config.toml
num_hidden_layers = 12
hidden_size = 128
num_attention_heads = 4
num_key_value_heads = 4
head_dim = 32
intermediate_size = 512
vocab_size = 1477
hidden_act = "tanh_gelu"
norm = "layernorm"
norm_place = "pre"
norm_eps = 1e-05
positions = "learned"
qk_norm = false
attn_scale = 0.177
bias = "all"
tie_word_embeddings = false
parallel_block = false
init = "normal"
init_std_qkv = 0.0442
init_std_o = 0.00903
init_std_up = 0.0442
init_std_down = 0.00903
optimizer = "soap_variant"
learning_rate = 0.00792
beta1 = 0.95
beta2 = 0.99
weight_decay = 0.092
lr_head = 0.00737
max_grad_norm = 1.0
warmup_steps = 200
schedule = "wsd"
decay_fraction = 0.341
decay_shape = "linear"
final_lr_fraction = 0.0
batch_tokens = 32768
max_seq_len = 768
doc_mask = true
z_loss = 1e-05
train_tokens = 104200000
max_steps = 3180
dataset = "wikipedia_en"
Each number is 128 + 32 x the weight over its row's rms, rounded and kept within 0 to 255. Layers, rows and columns count from 0. Numbers have three digits each. The size before them is the row's rms in percent of the matrix's.

# layer 8 MLP up, 512x128, rms 0.272, rows 419-511, columns 64-95
093:157089083184147083072163167145113096106139153116154164096053174123159140069127119129135070165093
096:118122182124189111122154088096133163131161141117184146116119142125169099141088097063116075145131
106:170154143141212066119159129198123156099123096117115082143135102134109105100111057141162131164174
098:107079148138124093118093123160134090132076147142066097124190104118090154154150118114185109130116
100:095159132099138120140089151103132126136100094137133106112117206092114115183137167087133139141159
104:084139106157118170110127102164142128102141079095149114091146137108106183131120122073141127141080
092:045105128167122196099083147133123145100136156170175173139148101116164129187053130134131075164107
095:125115098130143106074071107095113221111119146133124108028115159140182118154123149120123148155174
110:143111124137100158067157160121220162161131085060155147167124152120126174102072198079084099156140
095:128143100083106202121126193126137209152116113149154096153099163128106201151210155127150134180115
107:131095141075093140099112150251101126142130108135153120117128131111164169128142103121195116131112
096:182117150136156169134111168172134153137046160113095127091150182122105139124079076116130175113125
109:194107136166125158176124213141103151127107133117182094137157076125082129147149136143126082174155
102:160109135073079174138142162168141119140097181103152114124128115118103118157083152088123154143156
100:112092135153163121126088121119150156151073115146132123153129113100091146136120131035161136217109
098:105114131148141148141116113144196171111081143135114073092126083145070138132137121057095071181195
090:132096147205120147160094179165159159132126176107133142144123166154155138138113154169122091140157
104:137164081097089109137121178153098102119168103092112101088107155142155106130117118150127101144152
094:110115164181149141197115171136124134130103101142159161145120126163126126176197146095090104130080
096:116106117104166177116081151129078111160157158109172149117128141103104124140112148161156135108143
096:124092114073084040145122104153076171149112117122167149109108144161143163173108091121124143136112
108:118111088175099142162123129128183151126137153122104125138077126143124141201070077123133124171205
092:132063122160139108139103161105156120138080137171127118077163145111136119137049119111154151159157
103:095034114107132101047120152079148155125085131111137060152169117078162158135102075101174155124118
101:158098078138097132123106162146108044102161097074136110176153110150119114214109161125071109084118
113:184050158167145173062131173090132124076073140163141165122126118131137157142119141139140120170090
105:088091147128136166103069117119127108163126124175160138066085162171191133110124125078217136123076
107:151070139161150124128125195146168141032158132048189141164190141111116145123149126151100171116123
103:049118108133134200146137175152181027109112115118142103142159137128063109133097152114133152057104
093:059124122142184066134106124177074154132123138122113124151160203093118146093150110129182088100064
092:138096106110143128131133127135075090115105152134182133163091169084146118178139147137081124141105
106:140089113123122159086163115172081070139159151143130118107111193087147150082131096101132140113184
117:118097083162135129114104200148172139075144096185178124108143148138116148155079121130123145110145
076:119130077136101211170095129116093111094120147116132179099156110158111196139121141146158141167172
105:180093156156114157136133146146145186133067169148090124081116093123092144110089216135121147185154
103:100125133105089121114072101117063156169081085079119184130181187164053080127117108079120133154125
105:139109178147153112205143080126103099110104103135163122106221128153117150195128119147187122137133
105:098163076138127135096155167162173055122134184109127141109105194115121212110116118151152177118105
113:144178098121152122084088126157072131180068136112145156097177175121117114153091075111091089173140
098:193134102121080100136150128099166120148127111122170049154121108169126095112169094124118145132134
104:153142127101139191123091162184137056063189141119102134107116203078135132116119103142061135114157
101:178104131136136137161145185101141109140112162145155099156099145102127115174038154144119116143176
105:089131183160154134168109131151122137116184184089093124112175120082161171106054097106130139127072
094:156063138189179150113110159121139154173141147091110176088144154148136165142124157126123131095114
095:136087121124127129113114151114198108156109164071172078131173177126141123121064188029164123144160
108:115116133214152145120133180134098101135091131095178137077174106141137090054127097112105095128082
092:139107209159140093095153100130207165161097157132142125146106161166091156114114129155100157144073
099:099110132142120140221098187122113095146093105159104116160141132133143138066137101132088116149099
111:082102052135071148101145129162109137140104156128080153145082138141145116123119094166141089142134
105:135102097113179158141127122127150177131124080111191113132164126166115154129135133097110112150185
086:095135075180152133131089114140100091111131117107124158085125104152190081120121151144135135143043
105:133125165157142165131107168130080140145104113086131111056110044144118077130159110153138174108127
091:148121172116174106092139130156164144174123094138122103142082162096118197151139161078097196157065
093:189111181145134127090110108154105172148108091123088107121151145141118127108102143128129131041061
109:113118111178123095150101104132099112159097185158108137077131112125153213170112119154168190094138
106:142124086115141157210153102121098080137101124174133142021177132127150147101110142124103152118090
106:135075117145100157126138145128113111134146152116143150150145152122124115113168100113151110100086
110:143126169121171076132077144128101123127128109070148044103208139137162093104134106167146128065139
095:140120072117124227158117146122124061133149150104174097085107100121138124079102121158102124140166
104:083154116093119149171084092119130092115127106101125128087112112157141119081147108106176148128062
108:112116108105165123145103164106144164087053163069106119137113187103130146255145109145117132075095
103:092125072115079126128096171122084095106113171179052153157166128147103174174017153113132143150039
100:066106126138136124101095139174161157105088057128075123147098179175137106144154155110119112184103
097:124112147154091169140142176141122068158127156133150167121173127117141088117114071131108134119093
099:112135078172197134135065064165123129180115124114118158134147108096210187150137110090119129086163
105:123106123128111083132158157095096168137112116150189034159161106100161142101094154119149176109112
095:105169113164089159136092178123151132145171118177134150147121082111117117102162079187118147105128
096:099091105107131175126118129145116062156095103118118122124125091084107111106105122085138144154135
109:126125143130170111123141108146145127168151160128059128109181190088083079167084111100137111163060
094:137126105190116173112088126131088179216153095118154101130079149103164085136159111096135138129104
094:123088080124161181132092143121119117103007154149106154115144088129193127114117121120083095115119
108:149083120111099144166141145107116095126150157117170128083143100087158080183137101130102168128132
101:108158120181110158151112148131138152199092123113136157136211142150077128187111124103130098118101
078:118154068092161211164178154096160179144162145075166115128086153132057164135107075082137110040151
099:130099203111132155177109142150098157045130132093194126082123137131210142146115163112123144133074
100:113134187233088101171084121093170089124130121094121114111103128101101075169036184094124149073150
103:090133128110117112091114157166198128124156117117199141093136105095105115116114073135157118100142
095:113119103174207078119110138144080165113075170081196129085141136149129142153126151133097130123102
102:125138083096127130113096168129119163108226134117121119104129189067114201157141131103136136116103
093:118154105163133162114079101109103117086098126090127162147122125174063114105082179158123156080085
093:134025162144156121112145149125162106102130143177079143118186146189110136128108163085126128137159
087:109146065152169129136153138138158153126090098126212137129067085139185074098103142111146132144100
104:134146100142097127122173171119190083130122123107117140128155101149067144125146122113113174147148
108:062099113136128098182089076115085073180052110124140170071167173139072128162172135128150130140105
098:131114151146139117112067093177153144126098085099121162080088153178088154080114143128084144152154
101:074112123149075171150153131129055113125134128084149132094113180082127116147151167102107198167163
101:088120145136125146197034153194128135099092165139174094131154123193115103143115147134086165164162
095:111155128115166083128112152184199140173131110159100119079157144124083174109148124099104122168111
104:176154094127120123122106116098175152095146147095179130154124133150206130178127178142073128132108
093:172122146137148152153065153117118100167117121058146141120118140184115150139090142128144096089099
088:160126102088120137172130156084171138176106126106139177075126109182227137158147160119089162109124
103:147112096145203116062103123146139106156157157138104102116151148124121126141130127126170108061073
105:136105082136097106108147114183159130136071129123163112150140136147164163147112121073154105120062
# layer 8 MLP down (transposed), 512x128, rms 0.279, rows 419-511, columns 64-95
092:162104137174140152134096128150172102126164136072038105112141126097169129110119151078109132150142
094:131149107130142076160116185106171082147106150060136143133150157135128186112165128122182107172146
107:063104131142118118110086161165166088106147103142103125092093210105163099118145094170138087118165
091:148086108120141138114138131047147112079090136219188135112116099134120150182150105106100115144148
094:136167111155070180103116133145136134130099220121140157135155160133134114064121129111157126060123
103:115117164115080122130155093144172146113142129132114124122069139167119125113125126116193114169149
087:131151093118123103128129115112146182142122123110148158130120130122183187128161142125145097129121
096:105176154103183104171116094162178126021141117207112173141124108109117093138095131116133093103142
105:094125124059139086105189119154200104144160098086111064127152128121144115153121182174077079115153
094:055150206147096154077108105166171117152084101146095144083104155146141155090169121122145104163144
106:114114190075127125099146113133103171176135142144123156094160139120129159090171121117137120147118
088:084121155161114172141137077107137113178085107125065189141142146117144113129166156152161088117143
099:125124121180165143122147150127147105149107103155091125090114085085083120108115145124129062125154
099:122142142084131051142104136087114101069119149095098185079060133187104120104078126129125134096144
105:156142131106160177180125101139105118093164159107133074093087113174137077145128094157097098067136
108:152075092152099080120109174161219115147099104147140154111127134150134139176105192142171110060169
092:158084193074060131123130117090139108133167056138169136090107124141162105168153103139095064073124
106:100127126133132173111144090100105120093131155092108124087130104116156208151092136156094162143156
090:160139108100112113186113050131144089144212180184103120134129136182134116135135094120097078110154
077:112158168121119116151154176116075114127145092129184092108113154077114149140168127198123109160145
096:098130161142085168194124091074135111094115157173126173159112136128174137179128128140107143096137
117:142111131146112156042153124131130143145173143138118169097168120149191088104151126159203167198105
093:111135203097152139129116059074117107092120097125107127097092105139132123101138098132166169132105
103:072113126110086142084119142175187163140147110088142127170179088121168100093138102198080105100137
097:120126104149141121172137125176122198105116107152081147098088149136073187208170102171138162130130
115:158130153105144063092113100178118069102097143122111113141117178093091114142186148189146125122149
103:091129202098167119117154068101098161130119111141089150125157164127087108094088101196154103094158
110:124160163098125161146149056129074168125089126151093095135107155136077131098162148150125123056082
111:178096154104171099087114151085163133109133108166137171129135126130142071162119105149128160142131
082:081170127112137154155090110115148155089174099127112065138105121140143137175130173096088084071177
093:135140166110098130123133162118111088167205103168147153148118105128127169092118162104170094130163
109:105104116177205174097191131193126097097144143150104141168121183161149127135167123120128243096125
111:138134139086143078083127191102149152149127103134140160109125119168117123192109148159105162140123
078:132117136115094126105078130113110124121103153172136129164179106117178094120153105172117112108153
103:082129110163112144158131168083150080140148038143136112068171085152130171153087138140190116156095
100:053187098147092107133131154156129147119067080127027120120099131076110128122153149196146076122151
103:147097119130097093116177159172142077118143112113148151189164104074137113161123184127129133152174
097:118185111097124059115170116137109133127094103121150098194156085138106088182149102132092123188118
117:141124054108106112129097091149108140091112109128176088108139157062104136173146089101168023165157
118:119247131116126136107126125188126146124106159163106134113132126109136079126143158154119091150100
111:107112155087125103164115053151093105142127108097151108123100120079154151156173133137129177095113
090:079155112094114133169135088130073127097168069144104099119082061102103093082148102113143089173134
119:087126160110044076123199145131143139113127124066099178123118139079173208118109158147059157106189
096:111161129106095157134156143056135105090170100197080136103113131097146186152163110133118073107109
103:111165133118117132155071067167164098167156110090125128146095130147121178109083159100133106134093
101:134115085153153115173101130122179115150140109109112122129145166135137110127145144150041062102118
085:107125130113187098086079132089164116145099194163099149101177114095138113131119113140060118135180
080:118136189101110142157167149000141120131153159111079137128148085189160090144154152132098106054071
106:083107126116076160148208085086172103132105135099143161081137175118124103126148120118153124094110
100:091138125157135155162109108157121164112130006145115131097136161119169220144111173169131085099110
082:112139152042142178128152133040121148186187137095173163158163109110135175140146121142068144093145
106:162187123191062097087140114085140117101119073081132195134146132110084149161080181127177173170121
088:104166099144038089161055107100158114158143161168166192173136081122119151162168130080074104053150
089:120096104148083139134174165032156140123160095147150124108181132099149181135132136157078118098160
113:144204128113109114165136154106145157173108165129108119111116122183145125140124107185139118148133
119:133176092127134166126110112124147087127147150126150058153121148116120069174132086125157143142151
125:069064136132094122110146168132072019112163141133144118115176076137135171138150206150079156112113
108:139126096135090203148185134047112163092106100142095141050183062135139123112054106170106157130166
086:139102119131132098119174114040150149101148157117164151100095130127128113155170149153107126112138
106:159131106097145182124149110193093096090167117162103081182145089114147108142125151140196140123075
117:170124117116165130120074136184131129125138121055123096120198113059098105137102113165110139131149
112:125131128124112114069163105198158090177145158099146146117126104173129120128095176160174137149119
102:114128080112121120138144176190079161088106132161127099121164105127121079132115136196091133113204
100:033124139116083131129162162093151092109136119137110149131124133111094152122145104132112099157109
091:136190115122137089167141093093148103118171116092113115144114124100191223144104124136121132152155
102:079108145109107195086117128044164077168115067131098127058159094156139162113115134145157177138131
090:198091100152164135163185089095108153125130120097106116122108185171182107156121140096077088100176
097:124149079136119113149212101144143103141092100148078194118091118104166128090120133099128180133094
103:099191130137128104192142056144123168150080146065107174110119127178102141044131141105152105118116
091:114127139107100102141162138123145112140171146114144130129176224132185131119135122128086125145174
092:172091097115137174086150131139128165092104065150126118072190133141133078122129102175159127105132
104:076161160107139140126061111076162132151061169167172158124186102192081182096150126171155093120106
090:112141105097149157132117137092152118166184136096103093142133183191106175120122145130049144122087
072:109120082125117105124096123218121092175130241120098152103144115090156081137155156123134114111140
101:130126134100081091135113074152096157074120139140114137133172143129160145131111221110101124095117
102:162120158112157136136153147139103183075100139117107133135104107084128154138127073146149146199086
100:091099121090122115124109117021116152161180113088191166174167096153160141163140150165121152143172
124:175128096141143139125120114189142156077141153119189119112067145238125191143111104110110058158139
101:138149083138108130188144149156165076119129131156204129134224124127152126098146135161114144085108
093:157146149141077099113148130160166092115078139145137125126102132126144106101156132126175115101120
094:133035113085078169107180137114175097121130102178089199118158115113092080136134106169162155072154
087:134116063112144127203153141048134115160130103173068136146142105112115122078207106158125088129144
097:109193146099092123139127087022113099166162098204084074112172095141144103142142126084118148122155
105:134151127160116107144167077103145157094164136114135125096195146076154112156116178094126096105144
095:145126148130073118198155072205155100111088149138113104131193152120074135107154130112107177180084
099:160153154093123173165123102088132117134153158136145160098126117135082149191127153130135144087113
119:100120157130118186131117123140143141160120106125131172092201120137185106086168099116122147130142
102:071154193099115144072139167124125063159137075118114087121147165144163153097135130097155186106153
106:098131076151104115108137120172123129123127124143101157127200089093159159112155122155096110148099
091:102134095124106124116065130162176154136153011160161137110100054117140133059113130136186168129125
089:132087165138131120074143099104119163140122144101133145179126134082137133124119095152189121114144
104:120186115146065107137076091172176137115113151063148112135098132142107175109100118092126101168124
118:070108112114187091111083209134124029101100132157150157104121083115116124158163091156109153140147